From a checkpoint of a small transformer trained on Wikipedia: MLP 1280 squared ReLU.
Each number is 128 + 24 x the weight over the matrix's rms, rounded and kept within 0 to 255. Layers, rows and columns count from 0. Numbers have three digits each.

# layer 7 MLP down (transposed), 1280x320, rms 0.0986, rows 1206-1279, columns 0-39
162074122100133099133107116114094110129185113135126117131127104108103137109100058155157097087063118090104125131130142110
114114151101105101147114137099140070105120078173123101130176132122142113173132111115151145158138139104147091133084164164
138130149118131111124102122156118129134133137109133101117111143144134119108145135158138119101122118141104106122130124144
198101111102146134105141137164135126108128161126120159147150090153128089122190108168168116129125104129090133130111185166
144109135123127107102093135123115134104191114133141129117159127124083129152100179134037126143123095120149096133130110150
162156118139128150100072108137149114119139133102148112097148152092169119128127172134129101112140115167195102077152122107
117135174130120121116133149156115129146116131127154104136112103154183133136074118165111121117112176157122146127125081146
136138206120151126104151107111092112159104126119151119168095114130138125091125106120098073111104150152095155138105114122
122132139113125115115153142155121120126134109129152138138128136152171143117137143113127120115152130168139133124114162149
123147127125095144077082149137147134121117163108134101150097113143144100156126110110150140154146104088121122106132143109
131165108136178143144144128137086126166094094094102090141121139161066174098152094077147108125139119153132120130123117138
111098161076084112122110175136146113113137102161115102098112108138112116139157131089114159149154133134101105120109137156
130142109110140137179120133132143149115130125139161157138120118148103128129086116105137186094173154128131106129138133145
130145204115130109115176171139143147141158152122091134121105144130130148144158126113142122153125161138133153068069114109
098154171185143110121148117166108160083155140145155114075103158135122109133144125134129095119105145120094136155150149183
118123082127142117122146079098104133111108120119129091149153149103105117183127171128107111086084149089067128117090133147
133126123116115101172114148126165156151113148123151147108113118099135130099109127147182087120141142157103098138090147121
132163117144099112118116143129129131124113157116120156124090105181154051131101177109095135111116163131136121113077090111
108155104107167097096106156105153115114139148112171179148130118145147118105113103084107114126144131092135120097120133148
109131147132134128124154092125132123147114152152098137115132133144127108144132139128137133106162122150146134120121155110
111123138135145123142177100127120124111086172147161097144167126137086132138114100160122157142143135149159114135153110152
081140117147110162131117101148158152125123115158114105115109126154133126120088127160147110108128123141127113131134089088
148119176158131153150119122114116101128132127159125140176109132145144068154114120105105083105151122135121138109101170124
155137115142115098140113140157139140096137092116119106081120137137139152114108120178096090120105080135145122135153138148
064118148161135135141134145161119137164147098109117082117142126127122108153128142147137126120118109103160100121126130186
138127147128109139112130116151138119123121127121102119142149107088148168103122098152120122128098119131159124139126116100
166096133119152135105172132126159101179101140150120096106150102119155133120163126119127161119120129103120135071111151116
140122126090155161116120157110148139101169099080118115154128101084132090125094133122101136151090132116112179138117124124
158163117093159114089137132166105132128148118139145148120125133127131127092103055134136135125116133134110121178129197117
148132110121131152147121120154115118133105114130101118114127149139094112123100159080142141104111144085134168148123172124
134091124102136144095137146135112094151136107143089161118118156163117070138177164113197131129097129108106165121132099150
129121130110131107094091118115182142174129159093158099106124122161178086099131131126154095126123112119142103113119164134
107138139172079152148118138172121158127142159185129109124145158171186111124136071132124129111154099146171104130116120097
107100154118165149103131151142107085108135119154150129131138146163147096136113092160125109155147119166153161153088155117
096128153104158129134162099107093124118129069126138077118144148151089117150155131121180111100176142129164122091142111112
151157133101119121178132124118132130187149150145136155115149125113148161119120155107182108112141058142136163141130124178
171119128148116091081119163139156154099078132135114137118144144128158128155173095167143101111105164109107153079094117139
150137124159145118096187127134113155156112081119084126159110087093178139119106103134104101142111122129178117141118135167
111157070145099176153154123170136133112114122139125138182119162136090119154139089103114186103156120104122164128093156113
151117080114090092138087122093108094163092166111135167123102163121132150115135113130129176123145152110090127118104099183
116110116166178133123144148153133152133110153195140137169136151124171094118086155171151079109176100093139154143075106106
123116161145184104126154125148128123092118141142108135157147147126109148164135150096136076135175068139100145142135101119
163107062112172141118130106146112122106104127146124135133134134104143104107130131099161101124092126106132114100167119151
127122099148096138119146098133118095129135136149116118149118108142157125126110145131124137163129149123157101111142095088
143137124135149142127122098144099125149117096155101123121103123111144118073141124137136160105144130097142106130099127097
120139138113100136116099092129154108123132131092146101168114118162142132111074130152127178199096154144107136112137071129
167140111125132085099147166083158148100145151108151125117116111169144106139106168094146118128130168123075144073169131122
116135108142141122122139083186154162141120137137163141138143131141136100155125169118109147111091151147092133119124129151
155101122106143123147133159134108159131131102152110084143161101086132131151129147127112148138132130104118121092148141136
145088120118149117087155140139121103092136162127179162160169123123133095144133127128162123141130109116131125155095113129
111169134134141127141103126154141154156133123135152140066107120162141076162159154126137153136112139115144146136164103094
105125102121173104154117111133130140136164136088090131096098139135137107140130150150118090150130176142137133107099099121
104106080092148109144136143127153126160156106133114145124106113152153155099141176116117164152155145096188130126125147124
134159180146109136154095140119111173156109158137108128113133126136154093123134107090173128157162131138131115121094115160
120138133118102170098141160117138120128108121121140128083117162116133123090137100101126136092149132135109106145159176131
190114150119119147136190127140120169167143126134126128144094120086156141104147109117091155127118156096130091161148118160
144170135156112149108078084092100144100158143102141170129151113110156154157166155103144139161189179110114183112127076114
140110164102127138139162065129156113141126112126146139151108132105135106135152152120095124135145103151102118128140134123
146119118077130128113125098131165125162105121153149143135112080141128113118183145108143171080116113118114156143154145101
105137149099180122125142133117122145069129133151088125161143084111200121151116108118133152161121151077092085163144115155
173140121132124150116119169170125101179123128122151157135139119122131104136128154134173143125119146111080100090103104114
145187113070145095141111144142127109105140105131109130129105128096115144103087119140180140134096085132163140135126131122
160122140124138162160138135130133121167151116121115122159127127105127145148132121153116117152134143118141153138110157130
116162130185144116172150133145079124142186139154115107132124175171129153140123108124151109149120121114145119153095180174
163113111124165137139131123093132159083136137141155131108161085097138100127093120093143143141130147122132120128126125136
128082111098134118115128137124133157110167150136105130171091114120104062122104121115151192208157088080079149136097125099
141103108126105089138169096110127108118116174142130076161135147150157127100137125147074128133146115142118126138144094119
091139149168072112104107112127140127109111162142115134134092140167144142147093103188192183112144133134136131103134173140
137138138177054164153132145118121133125177126142139156140124148147078164087094140161174134101117064121132126125116177172
132127154164138179169046147141097116123126158160139135125094119127122154074118157121099107114123090119117100122142148096
136096137122098085125082138141120138142149156144128138148152067110141154149112104106119136134090151108144177133127167136
148138132159107160154135152125129170104174127134103139135149138096143130105141140127140144092125146157149125124130133165
116127157077111147137118126111165118134091081140089128079153148113153084137155153111101139130118127076156130098132156140
112084135117128113102097157125123142121168160133132129141150152099168154158137115188101103214102121104124135139158126077
# layer 7 MLP up, 1280x320, rms 0.103, rows 1207-1279, columns 0-39
161182142106140129112119103096150095097144113155109166111133161157113126143156092116109136130148133091122142123115117115
091138127159144126094115101127133119148112152126115159134141147154138106077121147105151153087087110128112114116158112092
162122113131147123148121107115165149141112126144104133109148124074125115135083132171139154134140122149131118160138130186
125132140060124068146131110118147092115133184209145111151146096152142175118143118137148146114111120109094140144133132150
150137095153141125124068097118128146128099159136153119120133114093176125116087176124105154142127104140110070119099133150
117125122119120124099113124150099106099112119099137125185142126113140135086156156137128151144113122153129173172142127134
168160141139139146118125144117132177114125138089163145130112149137138110119125167144111106130086119140128104098069134171
150174104104108128126155123118115150175160138160115114106119174069112161099103092041167170149134159138128117149116133141
134123154156117147089123118118178117137124119130104136174121159098115133134124177104148115123096140153122151106112180109
143086141137150122109112115139122138118123132140098130129098153120137107126197115128111127141134114190152157077143138115
130109110144137134113162131129126124151117168097116124128150176102141140090107085133144113121122122082118139102146126150
127095102169137167130091133141134126105161108123117134113108111134147110132109157137105146147138097145092124157122103167
120094190111139152142122143089162104123135127136129127134115222089127101134181160116143138194122112125169164081122120183
145137160121144099109158108111127074138163124145131074152090078137107187155101094147117139115119110094110166135108132154
115122128119143107177121129129099097112135102097153132157077140102124146142108131123116129100120129148157121107107144168
106144120125127114129162149120141144121141135137089139139130101109148140129094098100121124103112189169134164096076152163
120141130076125158151135148113165089134099129135143135144145082129142136160150127108145160077151111127131157146131137121
096092114102091107115089113115142149092157093135170124107124160133124144136177137133108157140133142095087123124154140112
109126110133125109117120173113151090100134115136142078156143095091143114122158164147096149126130107141141117118118094117
141125111107096113114144122131114094106094149111131124108149145114073129099121124121142115132150129104075129170154124140
138126195105143152110110156122115112114134139132131139159135108140140161129126128140145129133117112111128145152133128161
124137086117118106109129113155159120136126117124135109149163125087122151096106094148146130160118150095151063154147106128
128113137120080143119135130093125129151101101117072073122104071129177125155136125133157137118106113162169154132109147097
119113122116153134073120147140146161119153137195104137114166134131141157113139158078160094119156110114159129100139117140
123149120143115119091157209143155106082100112144122114126148108151117130142145120116124122144144127116161139102126127093
162084069132103165119106158137181128084155158136090098134147166138162132143159143125118120151150129157149106142142145166
141158130150154149135083142162159145104138095121110164151119113157142122128178137136126129117127096131153122138143130134
140100123101135157091113223141115092138142119161159154100178145132127159102164064138122176138123150128115089145144144097
097091133101120139131103098110143128084140111129126142108108119159114128122140109139130129064141161130145132142131153116
091105173104115094095111145130109118109144118134142134131066142143117112140036179096128146118108107121169113148093146127
157154116124102097130112115111129091115161119110092134123055102150122080055141139141125159124111089123147138089133149104
110168090147071127114124158170140153142143164092142084117173151151119212119111156076194120141163135131040095172117113155
150109127130141148110167101102119115153153187114074188145130140110112121152104116107141137137158129120093099169102151090
102105162117134139197130089145170107066165153181092117107115101104113159145147126141100124151110166113144065091094156107
085120077151124121141124105129093093144110130134156137171110120172145143137141145121111102153183168102093104148081128110
135127121113131107125120129098123157110126137118158175156095124098121174133147106130114144084139081184082110058179120110
151098170140132138088156158106135184122118159145122105129140099090110158110093068125118113133141128097116110164093124144
132159157141121149138079162149086168133099179139141133147123125140107126098108117106100144152177160158113159087110128125
175131161103150109117087155121116155122142140088072116125124147159134123106134152159164115144114130126120136122106124168
156116132126111109094157144107159103094080117108112103119162138129139121139137110163134128091130138114171126136125111130
103119142124156149126195127140147126125103132127118124111145142151085133149148142115133132155130178142108103116137086100
127125110140144131110132134082128127133072099134159154145104137132130117104143115133119184162111121090132165148147120117
122151113126074080110126105155094117143060110179107103163141107139124109116106134159138134111173167110128084155153135116
158128154090123138106133131092132156137114149145177135115126123093092114105151121162118130129135141123088071150089136099
118127107156094118123152165169125165129157118150147113114074141090126125142113136158126127118114168111148099120126125148
129136150177130087087107134122107166083116186157187143099106157140175104095121107092176142112154122101154136110137106160
124147095136087104184140129120118134135104168117148119097101135128167126181143113112120124097137180101079111131106119151
133153163119117117162141110123135091105145117129128114156131097117157122114099086140131143129115150096173093113133129093
131124130127129140104136114157183114117148142151159114119147144136128129151126162125123143134125141089168172160146149096
157155182109134099120055133150141170116152129101161157109075112125126128123142112076116119122098107149112134198137090127
134124127095144156105143107100150123135085089120101126106134132120143107134109118145165105099162137095112108121153145118
154152121130088123064150106121145154129134122133128116172144137132126121100100145132144120108141100125145148152129153144
111113159097105117137156107142130157154082079114078146111131117122135113141145138124139137134141132099126140105112125115
136107122100120167131136166159125132137079126147125111118114153123099177103186125121092151102107104071161110145100124123
155071081152126156106090121157126127112148175161155071094148110128155146088184131110099113114126107122112138099116096126
095125105106123133090089115104150156108151147114153136128138132129143158119092157143149095127186109142093128148148138133
113140179167162120090109148150119126104138133113146156135163152119143090119123123059114141166124150132138117154137128126
146164122118155155079105103145145140162144140149131152112129156152106100107130141120125126076161097143076169135170135141
096178124089080115108089171131115175119149109112111099099147115136145159126141153133087141123185146097124086127086136153
115115100146116119100155132129142110156098128114139106107110123109085112112129132118146148081119129125122139146127147082
120142101095138134138135126165155112128115133152104083136126116113170134094053132128149132152135117131169147143089114124
108127110111130136111139154121115109091115153148155128114131148119153113132119188128128130144129127123132147131129136138
151142133152107115132154111130103117140168129204104138129099110062086137141123121114139150120079140138112151144181144111
130096134124110111188133112120127170147141164144136168081087079110166134140104119126108137134143100127127135112121094107
131103117143130143105102149163152134104155122156151122149149076178123111131093134145131132125112081123123102164126131134
148118083133082126153139110144074119100145133066108088126148135150143173156101134114077121131151153071123126145146120166
151137122142108094183110080094203157127129159142170143111103117135129199149086139122173178106137142175133148137124093119
115132124144142136151125168143093120173088098109152091129140150140165079125118164127118094040147092102134122131210108142
122094182135109173133107155138148102115146176127138107176095103117142121115140151104105135121081077144076085122137122119
113206116081142137139122161143095132116085141122128112126123111139113141094122143098129079147107127132138150108113109116
135124142135134121107117116131176100114136124119130136159094118134109141085091128106124134121153207111116108145138094136
105147139083104101162138156092154135153132114136133149100153151128151118122115077111125142104097137119123123115078131118
119128119120099094128155157145120053150121160142103088079134113119175154141113116124115097131128126116144156137158099111